{"rope_theta": 10000.0, "qk_norm": true, "parallel_block": false, "extras": ["capped logits"], "optimizer": "soap_variant", "learning_rate": 0.00904, "warmup_steps": 77, "decay_fraction": 0.555, "max_steps": 5216}
Each number is 50 + 12 x the weight over its row's rms, rounded and kept within 0 to 99. Layers, rows and columns count from 0. The size before them is the row's rms in percent of the matrix's.

# layer 2 MLP down (transposed), 512x128, rms 0.299, rows 59-86, columns 0-127
111:47 34 49 52 44 49 43 69 56 48 46 37 62 31 56 75 49 54 52 47 51 49 39 47 53 39 54 63 48 60 37 32 44 46 75 41 38 48 59 65 46 45 51 56 61 37 52 68 43 44 52 49 45 41 55 79 47 57 46 55 59 48 48 47 55 52 77 60 26 67 54 62 38 56 62 44 53 44 48 46 30 29 48 54 45 39 54 44 38 55 47 50 55 27 37 50 43 68 52 39 29 52 53 64 63 17 52 65 32 29 48 58 26 39 59 91 61 39 48 31 44 76 39 41 51 56 53 65
116:38 54 42 41 47 40 60 47 61 54 32 46 41 61 44 62 52 49 54 60 65 49 38 32 57 60 58 87 44 36 43 51 49 45 40 30 57 47 37 43 54 65 68 64 52 54 51 57 72 36 48 62 54 45 69 77 57 47 49 67 72 17 55 50 62 35 42 74 70 46 47 34 28 55 51 32 51 63 59 39 38 52 51 38 50 55 57 38 62 61 49 56 52 80 53 55 63 43 37 33 33 48 49 62 56 36 44 48 70 56 35 58 51 30 74 62 51 43 52 49 39 54 52 49 67 64 61 62
102:50 63 53 30 25 57 53 61 74 58 43 42 59 58 38 21 65 61 57 57 57 70 70 61 28 47 52 50 45 65 39 33 55 60 33 51 51 34 44 50 59 50 49 31 34 35 59 52 37 53 49 36 32 45 66 40 44 53 62 47 38 45 35 21 64 53 41 54 44 47 24 58 44 47 34 46 46 66 54 68 14 27 57 38 57 63 65 51 34 51 53 49 52 51 49 59 55 49 76 46 35 49 40 41 55 58 39 53 33 47 50 36 41 69 30 41 39 65 43 68 52 47 53 44 52 49 40 50
133:62 54 38 38 43 19 54 71 37 51 71 56 50 53 35 38 55 48 57 26 61 55 67 73 47 77 59 45 41 61 23 61 29 36 47 58 65 43 66 62 37 61 50 65 56 47 49 33 30 46 55 75 49 57 59 43 55 45 54 47 54 48 53 54 32 42 33 32 56 49 58 62 43 37 36 34 43 47 73 57 58 55 57 42 41 70 55 62 43 52 49 57 44 48 37 58 44 41 79 42 16 50 48 40 43 54 43 36 55 71 53 46 57 50 47 62 65 51 49 63 39 46 33 56 45 46 60 71
123:43 33 63 43 67 28 38 60 58 58 41 44 40 47 46 51 37 49 36 48 54 52 41 51 38 67 37 36 41 57 46 39 54 66 55 43 35 54 34 65 61 20 49 51 53 53 56 44 65 38 30 45 26 44 46 52 42 38 48 43 33 29 57 55 30 49 29 51 76 59 48 57 46 38 55 68 28 30 53 53 50 42 53 70 67 63 59 53 69 53 43 47 22 57 43 74 33 51 65 29 50 33 39 41 32 55 44 39 51 47 37 29 62 49 70 53 60 63 51 54 40 51 46 47 32 44 67 62
126:55 51 47 72 64 50 40 57 71 56 36 35 56 50 53 58 30 51 65 55 53 40 53 36 58 61 22 60 59 62 49 45 58 52 55 37 37 52 60 40 58 49 49 53 56 50 58 54 55 48 75 34 44 28 46 63 52 56 40 50 66 40 50 60 39 65 68 72 59 61 34 80 20 59 31 61 55 46 41 48 54 45 65 26 34 47 53 64 46 35 54 65 57 60 68 59 61 45 58 54 40 58 49 53 66 43 48 73 44 44 56 46 57 55 62 52 54 37 65 32 12 49 26 65 65 50 39 50
043:61 42 38 35 45 44 74 59 56 44 36 53 50 39 65 39 24 41 63 56 61 51 44 61 49 79 51 53 42 49 65 53 50 64 53 45 61 45 50 61 42 61 46 62 63 47 50 61 39 63 48 59 41 33 46 63 62 67 72 54 62 33 19 58 41 63 61 40 37 45 40 54 33 41 43 47 53 61 44 33 59 29 51 36 50 37 55 37 44 50 18 54 50 45 52 52 72 54 50 45 84 44 43 49 67 47 48 73 50 82 43 39 31 62 36 65 38 56 49 49 42 54 34 62 37 47 52 59
111:79 59 26 22 28 40 70 61 49 56 53 56 47 55 56 33 39 47 34 54 64 45 45 45 55 48 37 47 56 40 28 35 56 66 68 49 48 52 45 72 53 50 38 58 44 51 53 29 41 56 36 57 29 41 59 44 79 57 33 56 56 50 51 45 65 67 42 38 50 57 37 18 56 64 40 49 64 75 47 46 41 39 33 44 61 49 57 64 37 43 37 67 68 57 49 28 55 69 36 35 48 52 55 45 37 53 51 41 71 58 61 41 63 53 46 53 43 46 36 59 52 28 43 39 56 47 59 53
076:52 31 64 71 48 65 32 36 49 41 47 57 40 49 38 24 45 35 22 73 43 57 47 48 40 49 32 35 44 60 45 56 41 61 48 72 43 70 52 70 21 33 40 50 65 48 54 54 40 40 53 52 65 46 52 60 58 69 57 62 60 50 59 65 61 52 57 57 56 44 27 56 31 58 46 44 63 42 57 44 61 60 47 54 41 59 60 61 79 39 61 50 61 59 63 58 74 35 58 62 61 54 56 50 47 66 43 57 59 66 62 43 62 52 44 47 51 67 33 38 39 77 61 65 45 45 31 56
122:41 59 56 55 46 39 59 48 42 42 52 53 43 61 67 45 52 66 48 36 71 51 49 31 50 72 43 50 56 26 30 32 24 56 52 45 67 57 46 40 68 63 47 39 56 53 50 51 23 48 40 54 53 47 57 41 96 56 32 67 49 49 47 43 60 46 48 41 51 46 54 54 66 45 53 39 56 58 65 41 42 64 50 23 47 51 30 58 39 28 62 57 54 47 37 64 64 53 30 55 54 44 40 67 61 55 47 44 54 37 30 57 57 71 40 69 28 44 39 57 20 45 58 43 36 52 40 44
086:68 60 45 49 49 59 48 79 45 49 42 45 57 45 53 50 42 47 58 45 53 51 26 43 62 48 68 53 51 47 27 33 54 50 63 54 68 59 64 43 74 67 63 68 52 45 34 57 48 47 40 64 59 19 65 49 68 70 42 46 53 22 56 62 57 29 58 40 55 54 55 31 65 47 55 35 41 47 52 41 60 63 50 45 39 44 69 53 45 40 45 50 58 33 63 47 44 65 59 50 36 32 46 45 83 43 53 17 31 62 37 51 60 37 73 51 61 47 55 61 67 45 65 41 51 48 48 54
078:57 49 49 61 69 43 41 33 78 45 53 45 38 63 64 55 49 44 53 53 35 57 42 27 64 57 49 32 50 36 68 45 67 56 36 52 55 50 65 29 74 35 44 22 67 47 57 46 31 57 48 51 60 41 60 44 50 64 53 46 61 48 57 57 42 32 42 57 53 43 43 52 83 47 68 40 54 34 65 39 44 76 49 43 41 46 59 38 56 56 46 51 43 48 44 57 53 50 41 44 45 38 80 63 62 58 60 30 53 53 58 17 55 38 76 41 50 43 34 71 58 63 65 52 46 63 50 43
051:54 43 63 26 43 50 64 47 47 63 58 49 40 46 56 28 42 49 24 71 56 55 51 48 47 50 33 54 47 50 34 56 51 47 29 32 41 46 48 59 26 46 54 73 48 35 73 62 53 30 46 59 54 59 27 55 51 68 61 52 50 28 69 19 46 42 43 43 39 28 56 66 58 56 26 46 61 53 57 50 38 35 62 70 53 38 54 51 58 48 39 49 53 41 56 64 46 24 75 64 50 66 46 58 50 46 63 39 51 60 68 57 75 61 43 63 52 55 62 54 56 52 59 59 36 52 36 66
131:61 37 69 58 38 48 43 22 47 42 49 41 66 53 44 49 42 49 52 43 58 38 59 69 53 28 60 51 45 44 43 48 68 29 55 55 47 64 43 49 43 54 51 62 62 33 67 72 65 29 42 62 32 43 42 58 40 59 66 52 48 57 21 49 21 40 60 67 60 56 40 49 49 61 34 63 56 57 76 55 50 41 68 56 75 74 33 55 68 64 55 44 57 40 58 57 51 56 67 48 55 37 62 49 33 28 54 42 33 72 60 45 56 46 48 56 69 57 58 54 38 45 53 38 48 61 28 51
115:38 55 62 39 57 45 56 55 77 51 18 55 62 55 64 45 42 38 55 48 65 58 42 76 30 50 31 41 45 58 70 49 38 40 55 47 76 31 44 54 63 42 45 45 54 41 42 48 32 51 44 43 40 54 50 52 50 70 23 49 48 43 43 40 49 53 49 57 26 53 36 46 56 59 40 49 38 43 45 51 72 60 44 45 57 62 65 72 27 34 59 38 52 34 33 35 54 43 63 47 38 44 68 54 34 65 44 43 46 60 70 48 17 42 45 46 53 39 63 56 38 36 21 57 42 61 37 49
122:58 58 43 47 42 46 40 52 37 54 44 66 43 51 40 22 48 43 48 20 55 45 41 52 63 29 62 48 52 37 47 46 60 27 51 67 74 41 45 47 56 43 39 55 55 55 57 58 56 17 52 64 36 69 45 59 60 49 38 71 62 42 38 55 62 49 47 39 66 54 54 64 43 54 73 35 29 62 70 50 55 47 35 40 41 42 32 35 47 64 50 73 68 45 55 62 50 53 60 70 12 47 56 39 65 58 54 65 69 60 45 46 65 56 32 41 53 27 46 43 56 50 44 58 46 52 45 49
109:41 57 43 46 32 36 52 52 49 37 46 37 78 53 37 24 54 33 42 28 46 44 61 54 56 31 53 41 62 57 63 36 55 43 59 45 36 73 53 54 44 53 46 71 46 66 59 58 42 54 51 58 45 48 37 60 35 57 68 47 50 57 41 55 57 65 31 62 36 38 50 31 70 62 69 63 65 62 62 43 46 25 61 52 55 62 44 36 44 50 35 42 42 29 43 50 55 69 64 66 25 66 70 64 47 46 60 67 45 63 70 62 53 62 37 52 55 47 58 31 53 55 39 68 36 45 56 68
124:36 42 52 45 68 62 74 77 51 66 41 48 45 68 41 52 59 57 52 67 49 38 45 62 71 52 79 52 76 42 42 36 28 40 51 67 47 42 54 82 51 54 62 50 53 28 52 54 76 42 45 57 40 44 43 58 61 67 47 47 65 60 49 35 36 46 54 63 50 42 52 64 47 70 37 49 40 39 53 53 40 16 58 57 43 50 46 55 47 40 50 51 41 20 49 66 45 49 62 27 30 53 42 52 45 53 55 58 63 51 39 63 62 41 46 37 45 39 52 54 27 40 48 66 65 47 60 50
127:29 59 54 48 49 54 55 59 53 41 43 46 37 77 53 65 40 63 40 45 35 55 44 52 75 42 31 56 51 56 57 59 37 37 52 38 47 47 40 58 70 63 60 46 48 39 46 54 53 32 43 76 59 44 51 41 58 57 32 79 58 40 58 55 28 31 54 45 55 44 56 69 56 53 14 35 72 65 60 58 47 45 58 32 51 42 71 58 56 31 51 31 70 55 62 58 38 49 29 44 54 51 60 46 33 47 62 62 32 51 23 43 59 45 40 49 52 56 70 61 53 51 43 67 53 73 58 47
104:39 58 39 47 30 25 52 33 49 43 63 44 73 38 60 40 32 64 59 22 58 52 48 43 54 73 70 32 43 36 52 38 61 77 53 62 42 51 41 53 39 47 53 43 62 47 75 43 46 58 34 48 41 44 42 35 59 39 47 59 44 38 51 58 58 54 61 42 31 44 49 46 61 31 37 68 52 38 50 59 19 60 35 60 42 55 51 53 50 39 60 40 32 46 38 44 45 46 56 54 54 36 29 60 46 45 72 62 37 42 63 48 22 42 43 46 40 53 44 36 41 73 30 64 40 38 61 53
122:45 39 48 65 54 53 62 54 47 56 33 32 51 30 46 44 45 29 55 49 58 48 44 47 50 31 50 49 53 77 26 56 46 55 34 59 52 44 52 41 52 57 60 62 32 55 64 45 37 65 66 66 34 42 58 38 50 41 42 52 69 34 48 68 27 42 45 47 63 63 38 40 45 52 43 71 48 56 69 68 32 42 54 54 57 48 58 27 59 30 13 63 61 61 50 43 52 58 44 61 44 63 75 42 52 41 61 32 65 66 40 48 50 48 43 46 60 65 36 49 51 60 12 59 64 47 55 54
102:37 36 30 62 45 51 56 61 44 68 47 30 70 45 67 54 49 62 37 60 35 42 38 53 40 45 44 48 31 49 51 31 42 64 49 76 63 37 51 50 30 49 51 54 51 53 41 28 49 36 28 54 56 57 37 46 30 62 55 62 52 70 40 61 79 33 54 61 51 50 48 60 51 70 60 32 28 61 69 36 49 57 50 33 54 57 40 45 54 29 39 50 44 52 55 62 25 57 44 51 30 53 49 66 72 69 54 54 58 63 48 35 58 59 52 30 57 44 50 49 57 64 28 55 39 66 36 49
068:57 48 55 45 32 53 62 45 35 65 38 63 63 76 62 49 56 47 59 65 38 32 44 45 63 45 54 44 37 61 36 43 44 43 53 46 77 56 67 40 57 51 50 38 46 53 35 42 57 28 21 66 45 42 68 34 69 59 45 58 53 50 60 45 71 57 67 43 69 62 54 64 62 62 37 53 55 38 36 66 58 48 51 27 64 49 55 39 62 49 63 52 41 58 42 54 56 50 51 56 53 43 31 45 35 57 50 54 29 44 72 40 61 26 37 45 54 36 61 37 56 69 48 53 65 86 39 37
104:27 47 59 75 56 63 61 36 54 58 56 64 59 49 50 38 41 46 27 49 29 64 57 58 51 37 20 35 59 70 25 47 47 39 54 62 37 79 57 26 47 36 54 55 59 51 40 48 54 45 68 41 19 52 41 70 56 44 39 37 40 51 33 42 44 68 66 51 46 32 42 42 39 40 51 31 46 67 54 61 44 39 52 64 58 51 46 37 64 49 39 40 43 48 35 68 41 20 57 61 58 64 54 45 36 44 52 59 50 44 49 37 52 52 59 47 36 48 71 45 48 55 48 28 56 47 60 60
048:42 54 55 52 71 31 30 60 41 63 40 60 72 71 40 50 52 68 78 22 52 43 74 44 52 55 35 54 38 50 41 35 52 57 61 49 38 55 50 31 53 36 71 38 31 59 29 70 62 46 53 59 42 41 39 58 58 56 44 51 70 46 46 71 39 51 44 66 69 46 58 40 49 54 51 41 42 44 28 52 59 48 63 60 42 38 55 36 34 69 68 51 51 41 44 41 39 32 32 44 47 49 78 51 40 54 34 58 63 51 49 49 63 53 53 47 32 53 59 58 34 50 62 59 55 57 37 78
110:62 63 23 64 71 57 54 56 20 59 52 61 78 47 59 43 38 45 36 12 64 64 52 53 66 51 84 59 43 63 47 52 69 49 57 52 47 38 60 65 51 59 41 43 47 41 65 59 56 37 35 52 62 75 47 52 53 56 54 74 51 53 45 50 39 65 42 41 59 65 51 51 48 62 50 46 58 50 50 50 47 53 65 44 33 65 37 54 42 41 54 50 50 29 57 58 26 56 37 63 57 49 61 69 45 59 42 58 72 54 52 70 74 52 39 63 63 62 61 43 44 53 63 62 45 32 48 58
030:56 53 36 49 59 41 55 50 41 59 50 53 66 46 42 64 43 34 46 47 30 46 27 39 55 63 21 54 42 55 46 38 57 78 63 42 43 42 66 64 50 26 54 77 46 25 41 56 75 48 34 50 55 38 28 56 37 53 38 43 34 55 59 73 33 62 42 71 59 36 36 55 50 52 44 60 64 50 52 52 54 26 27 46 40 37 54 41 35 46 57 64 65 40 49 45 49 49 55 19 42 34 47 49 48 60 48 68 34 49 67 57 62 71 41 44 58 54 44 47 48 29 51 49 59 48 41 43
116:58 62 61 51 42 43 58 52 52 45 38 61 56 54 38 47 48 34 53 46 64 51 53 72 58 69 53 73 50 62 30 41 52 33 81 59 52 50 38 57 42 75 44 44 39 33 53 68 46 35 59 52 87 53 64 44 52 44 49 44 69 22 57 52 44 40 35 59 64 60 50 43 52 48 36 58 56 33 63 40 46 39 40 64 44 61 45 65 32 55 39 31 76 41 31 52 29 54 55 43 49 67 53 46 52 57 44 64 58 43 64 64 47 54 58 52 47 45 45 45 59 82 37 64 57 24 61 46
# layer 2 MLP up, 512x128, rms 0.298, rows 60-86, columns 0-127
115:45 58 42 48 58 28 56 56 53 56 45 48 55 67 24 55 41 40 77 54 62 52 80 57 71 46 52 43 48 28 44 40 43 68 50 42 49 50 74 47 46 66 47 52 30 62 29 29 34 67 51 41 43 53 36 51 34 30 61 64 45 52 45 40 50 43 50 61 60 72 38 30 36 57 36 57 43 45 43 49 48 49 59 68 40 42 73 66 63 31 64 53 44 33 50 27 63 57 49 59 76 36 52 36 60 55 64 55 39 24 50 47 50 57 60 32 42 51 33 54 50 54 44 45 35 48 56 60
078:63 69 78 44 40 53 51 46 23 32 44 58 44 61 52 42 49 63 59 66 65 44 54 61 30 37 49 70 54 49 41 49 43 53 23 49 52 35 42 46 34 56 33 46 38 46 69 57 35 44 52 42 48 62 54 36 51 51 69 59 46 60 66 21 49 48 38 37 55 43 53 40 59 48 32 59 43 63 32 53 38 40 59 55 54 51 84 61 35 60 41 63 54 54 72 55 55 55 54 59 28 67 40 48 41 66 30 40 58 55 61 58 32 48 32 52 67 66 30 28 54 48 49 39 51 40 53 63
128:47 73 53 52 43 48 41 35 53 43 49 30 47 56 43 46 65 49 54 59 55 56 60 69 32 30 49 53 56 40 46 42 59 55 46 71 39 56 43 64 66 28 29 43 56 43 46 44 50 59 54 50 35 36 33 56 38 56 34 53 70 68 30 44 38 49 44 46 49 50 48 68 50 47 64 56 50 46 24 56 60 68 55 41 51 50 24 41 39 37 64 43 38 43 58 39 59 54 54 42 73 40 64 48 48 67 65 63 21 52 59 48 42 51 72 42 50 63 52 52 34 57 98 52 40 67 46 35
120:59 32 33 55 51 56 70 49 32 53 35 37 57 56 60 52 47 44 27 46 62 61 50 37 52 44 61 41 70 41 56 40 37 46 41 60 40 24 34 66 38 42 52 46 35 25 39 38 63 38 63 50 48 37 34 49 33 45 48 51 58 50 63 78 67 68 55 53 47 49 35 75 48 52 31 60 64 41 54 46 37 48 28 50 48 59 57 46 67 39 45 46 60 48 52 37 59 51 26 47 42 45 36 39 50 40 48 42 46 22 48 46 60 57 51 50 53 68 57 48 86 57 40 60 47 41 21 68
102:53 31 48 37 36 30 42 55 51 29 44 67 36 55 54 63 60 51 49 28 60 37 40 55 43 30 41 49 70 45 60 58 50 61 42 46 35 32 47 48 44 29 63 40 50 66 56 31 27 58 60 50 47 58 66 63 51 37 58 61 71 60 39 22 49 57 46 44 67 28 60 56 54 47 44 48 50 64 54 25 36 56 55 42 74 50 60 34 54 31 53 49 35 24 60 49 49 79 58 68 55 51 46 57 57 68 50 44 42 34 44 52 39 57 53 71 44 59 42 56 48 30 70 63 44 60 53 40
045:74 35 46 47 52 60 53 48 47 59 48 64 38 41 58 69 59 67 57 63 52 62 67 36 61 45 74 56 44 59 66 47 67 77 45 43 67 49 33 75 66 63 54 47 40 52 59 60 49 46 35 43 62 47 49 33 47 45 31 30 52 48 58 54 50 59 61 53 73 59 39 56 47 64 39 71 59 47 42 43 56 54 58 49 44 43 38 58 58 59 64 53 61 44 46 54 67 48 42 35 27 47 57 63 28 44 30 22 24 38 52 57 59 46 78 58 74 54 59 60 62 46 54 35 67 39 61 48
118:49 60 60 54 40 83 45 40 53 42 58 50 43 54 30 42 42 33 50 40 70 49 49 61 60 61 41 55 38 39 73 43 56 40 69 53 41 41 45 65 45 53 53 34 45 60 49 64 38 35 32 69 52 64 73 70 33 53 72 56 71 55 36 51 44 61 64 36 60 67 54 52 65 61 45 49 62 58 38 61 49 43 45 34 40 72 46 35 61 52 68 69 60 52 56 41 50 50 43 42 67 58 28 43 48 61 53 35 47 07 47 52 52 63 68 48 63 45 52 42 69 65 57 51 45 55 58 61
082:64 62 36 53 57 45 43 50 61 41 31 40 49 48 54 46 74 52 73 41 56 70 53 38 22 75 59 58 34 61 46 51 51 50 48 53 43 51 66 69 75 38 30 48 62 27 45 55 43 58 45 63 37 59 43 48 31 49 50 26 41 52 38 60 59 43 57 40 66 44 51 75 52 56 66 60 67 36 64 40 65 69 50 62 53 47 60 54 64 56 62 31 55 42 60 60 54 49 37 38 42 28 46 47 44 56 76 67 44 34 65 41 61 60 68 63 53 54 48 47 51 56 50 32 54 71 31 35
120:63 50 57 54 53 61 43 39 54 57 54 45 37 49 67 40 33 45 51 57 60 36 44 38 50 67 47 50 29 73 39 30 45 51 40 44 70 52 46 35 73 50 41 37 71 57 56 68 52 30 39 45 36 48 38 62 38 33 43 56 72 50 52 41 50 65 77 46 12 62 55 74 59 41 44 48 76 66 34 64 53 46 40 47 51 53 46 44 62 58 45 44 43 63 35 40 54 80 54 48 57 61 53 51 61 32 22 41 46 55 53 53 42 65 34 57 57 40 52 49 52 55 43 34 68 58 64 60
069:49 41 62 45 58 45 40 49 75 34 63 55 37 64 42 52 67 68 72 55 41 55 42 52 21 70 69 47 58 57 50 56 67 57 51 73 64 40 44 57 60 31 45 27 31 53 52 32 29 67 52 74 49 45 68 48 47 56 40 43 51 43 54 35 53 25 43 46 58 45 38 51 64 51 66 68 50 57 36 55 47 44 49 37 48 53 51 54 57 44 52 36 45 58 49 34 62 74 33 51 57 54 25 44 45 45 24 46 59 69 72 44 48 48 54 27 73 41 48 65 46 55 38 59 39 50 62 54
078:68 57 45 49 69 50 65 60 58 44 45 20 44 61 69 64 48 38 64 50 68 53 52 50 66 53 48 70 46 32 59 59 52 41 44 42 18 51 48 42 68 57 49 52 71 54 44 38 37 47 42 33 45 45 53 43 34 40 60 42 48 69 40 53 72 54 54 53 46 47 52 43 77 68 34 48 44 43 55 66 47 63 34 54 55 71 52 51 55 49 55 58 58 32 37 54 25 69 69 64 40 74 44 60 55 29 59 69 65 37 52 44 28 38 53 55 52 50 36 39 37 41 67 35 42 35 40 46
033:59 50 68 55 33 54 58 46 61 46 79 65 47 59 33 60 31 48 72 37 64 60 50 41 46 46 68 36 63 51 54 51 28 63 45 44 21 48 28 43 57 46 30 46 38 49 32 25 30 68 52 50 45 50 56 40 59 49 50 47 40 77 70 43 45 41 42 44 49 41 44 38 62 39 45 48 41 67 36 74 65 55 34 40 55 30 58 58 52 38 56 56 38 82 39 59 56 74 47 46 32 27 52 48 67 61 50 55 57 46 51 61 55 45 47 49 58 43 41 47 72 54 39 58 41 44 51 42
144:65 59 51 22 50 48 38 47 58 47 41 63 48 46 48 55 56 43 40 66 48 41 47 47 49 60 57 62 42 64 45 60 47 44 45 59 40 39 11 67 48 55 65 34 56 62 47 58 40 57 42 51 35 63 54 57 15 56 36 58 52 29 48 25 70 43 70 52 60 53 36 43 56 66 32 44 49 80 59 40 69 49 70 38 69 60 49 61 46 60 57 56 51 62 51 61 56 71 30 51 48 54 46 36 47 71 75 72 48 49 58 52 43 43 52 66 46 52 59 61 34 43 59 39 54 29 61 53
124:45 49 36 68 47 65 48 39 65 31 55 32 62 29 49 59 60 34 53 64 63 33 47 56 47 53 50 52 39 70 77 43 53 41 45 47 49 57 68 50 57 42 48 48 49 42 39 53 50 41 43 47 62 65 68 43 84 70 61 67 51 55 43 78 47 57 50 53 52 50 63 58 18 55 41 49 58 64 41 49 73 59 50 58 36 56 33 52 52 51 33 51 33 56 46 39 62 53 49 57 45 45 36 60 57 53 73 42 41 66 67 59 39 38 36 40 80 31 52 48 39 67 48 45 72 65 44 33
144:45 47 30 22 37 61 40 54 43 74 48 49 51 49 60 43 54 38 57 43 55 58 49 58 59 76 66 52 58 69 67 52 53 62 50 25 62 53 51 47 56 54 31 39 39 52 57 49 46 57 84 39 59 55 30 48 35 37 61 68 57 44 50 46 31 54 41 35 49 81 30 55 58 60 49 40 36 67 63 61 57 63 41 55 68 53 39 45 58 45 32 39 47 32 63 41 57 64 51 37 40 66 52 42 67 45 51 26 43 46 42 59 51 56 45 58 49 62 54 58 54 47 75 42 61 18 33 53
122:61 59 43 51 43 50 43 52 42 48 32 53 53 41 17 61 51 49 60 59 44 65 35 50 57 39 43 38 43 58 52 50 51 58 55 39 46 27 45 49 52 41 35 69 53 49 30 59 63 59 52 52 69 67 56 45 32 75 22 42 27 64 48 55 52 47 45 39 40 31 58 31 66 58 50 38 58 65 56 50 79 74 61 79 60 52 50 47 51 34 51 52 56 31 47 45 66 65 41 47 17 37 23 28 52 26 41 49 70 51 57 49 59 48 51 58 58 47 40 47 43 50 53 54 38 54 58 55
125:70 53 50 48 41 54 63 48 61 25 62 37 52 38 58 72 55 56 36 67 54 53 59 42 68 20 48 45 44 30 54 60 55 42 58 64 42 37 34 59 40 57 56 45 18 50 35 47 46 74 19 46 48 68 58 54 59 44 35 46 47 36 54 53 47 51 54 55 75 35 34 47 58 50 75 56 66 65 56 43 65 67 25 34 69 55 60 36 53 39 40 45 66 43 54 26 59 42 46 58 37 49 47 43 51 46 53 24 77 39 48 58 48 63 44 44 48 44 67 46 61 50 45 54 47 47 48 46
127:53 70 35 57 70 75 49 30 38 39 47 43 56 54 54 54 59 48 49 68 45 48 54 61 40 40 41 59 58 38 38 53 64 37 41 32 46 38 57 64 69 60 39 35 49 69 50 53 62 68 45 55 55 58 41 54 52 35 49 64 57 66 65 36 62 53 65 54 53 83 51 25 81 38 46 46 42 16 52 43 52 46 60 28 50 62 50 39 50 53 56 77 33 36 36 51 45 52 57 58 31 41 68 61 48 49 60 32 43 66 47 46 62 47 69 49 55 34 54 51 40 60 51 41 33 43 67 42
090:44 70 31 52 44 60 41 63 73 48 45 56 49 50 38 41 28 69 53 62 56 53 56 46 60 46 63 57 31 52 71 38 44 62 75 65 39 23 63 59 41 31 60 39 42 66 38 41 43 57 51 45 62 54 47 39 58 27 62 61 48 57 72 49 66 51 31 60 32 47 55 28 62 69 51 62 25 48 28 74 46 42 33 41 52 73 37 40 55 64 51 39 63 44 42 60 52 44 41 37 63 68 58 38 58 53 52 43 39 38 38 70 41 41 63 39 50 51 52 53 59 41 49 40 50 45 57 66
128:44 50 54 37 40 64 53 42 50 27 55 47 44 61 38 54 63 41 34 69 69 60 39 71 49 52 60 45 33 67 41 67 48 45 45 46 54 66 59 52 51 35 42 44 62 35 41 35 48 40 45 47 49 43 55 24 33 44 37 49 53 29 43 33 54 34 52 37 76 44 53 50 57 55 33 33 60 77 53 54 57 32 70 56 42 49 41 67 62 23 44 64 43 59 47 37 70 72 40 33 48 72 44 63 35 53 51 58 44 30 65 47 38 48 53 57 63 69 54 44 60 38 25 51 39 33 45 49
086:33 49 59 59 41 51 64 31 62 55 61 60 38 65 69 61 47 52 46 57 51 36 57 56 68 31 53 48 28 30 42 38 44 55 53 61 45 50 42 32 71 68 56 36 50 70 79 58 43 58 72 33 62 50 39 61 56 54 54 48 43 54 33 22 40 49 52 57 61 55 54 33 51 71 56 57 55 49 55 31 53 55 41 51 75 40 53 62 44 43 35 46 64 55 60 71 61 46 52 70 49 37 44 36 64 61 47 48 53 32 24 47 57 35 50 43 55 74 42 56 64 62 30 32 51 51 48 73
052:61 57 59 41 47 51 60 54 58 54 53 58 59 47 56 49 78 45 74 61 65 46 60 47 27 62 53 38 58 57 74 37 64 55 72 51 43 45 28 48 52 38 49 36 58 60 57 42 36 72 44 68 65 50 42 64 48 49 11 40 62 45 64 51 72 46 59 61 55 51 54 50 54 29 48 78 29 53 31 40 53 35 56 51 52 44 60 47 28 40 49 57 37 59 70 61 62 47 37 48 40 25 42 61 56 46 47 64 50 46 21 48 56 45 54 43 71 51 61 69 48 63 45 43 51 68 51 61
108:51 45 40 50 24 64 59 44 47 38 50 59 66 46 42 78 50 52 58 52 54 62 35 44 49 54 48 38 28 30 45 74 56 44 44 54 55 46 68 38 52 47 44 54 43 45 36 40 50 24 45 54 53 37 22 48 43 54 51 35 58 70 34 50 61 30 45 42 66 56 52 41 65 44 38 44 60 55 27 59 30 51 65 50 85 57 42 67 57 63 74 33 49 67 51 58 40 25 62 51 43 61 37 41 37 54 30 43 32 40 52 50 41 60 55 31 56 69 61 28 48 45 46 53 60 45 58 48
040:56 44 33 55 52 46 63 28 62 46 68 34 43 48 57 35 50 51 43 55 60 64 49 45 23 60 54 51 67 47 43 68 52 60 65 68 56 42 36 73 33 34 59 43 53 54 63 33 45 47 35 57 61 59 53 40 37 43 54 60 65 57 64 42 43 82 44 52 67 55 49 55 45 50 39 65 54 65 43 41 28 51 54 55 54 19 49 52 62 20 38 49 53 38 62 48 53 60 54 39 41 44 59 62 59 38 62 47 42 52 34 37 24 48 47 71 72 38 45 53 79 50 75 60 51 45 52 35
120:58 34 67 53 50 48 37 29 46 66 38 57 25 44 33 42 37 58 42 55 48 58 44 48 29 51 47 57 72 21 33 51 39 51 55 53 70 42 69 29 56 48 29 43 49 40 39 46 79 59 40 49 47 44 59 40 51 52 30 34 40 55 61 51 61 42 45 65 52 64 54 29 54 48 37 43 40 61 51 59 47 47 34 63 32 54 56 73 48 46 43 49 52 46 62 52 90 52 41 53 55 33 31 39 46 25 64 44 65 57 59 38 35 63 38 41 35 43 62 35 46 54 49 35 60 37 47 56
031:61 65 50 36 53 46 62 56 58 48 56 58 44 51 53 55 65 75 55 60 54 59 44 50 16 60 61 48 45 67 54 40 33 53 33 63 75 41 37 39 52 35 30 31 38 34 53 45 54 44 52 70 63 69 65 39 75 40 48 57 35 49 57 36 43 40 63 38 55 68 51 28 43 45 39 40 52 44 39 37 65 53 61 55 47 53 45 63 73 63 38 53 45 48 31 17 55 67 25 47 63 36 31 63 45 50 39 45 64 55 51 62 60 49 31 32 63 61 50 36 45 41 56 54 55 48 57 53
112:38 48 56 43 57 48 81 54 63 29 59 40 66 28 23 53 48 66 52 68 27 69 51 42 58 49 48 48 56 42 52 66 43 50 38 55 39 37 49 68 39 36 53 44 38 56 26 54 46 58 39 34 62 40 49 54 57 59 44 46 46 64 55 49 54 19 66 54 59 59 37 40 45 50 43 52 61 54 55 41 38 68 62 17 63 65 43 46 63 64 39 53 44 62 57 56 52 50 46 58 44 58 45 60 49 61 42 42 62 53 51 50 37 67 35 83 41 55 51 67 57 79 64 35 54 47 72 35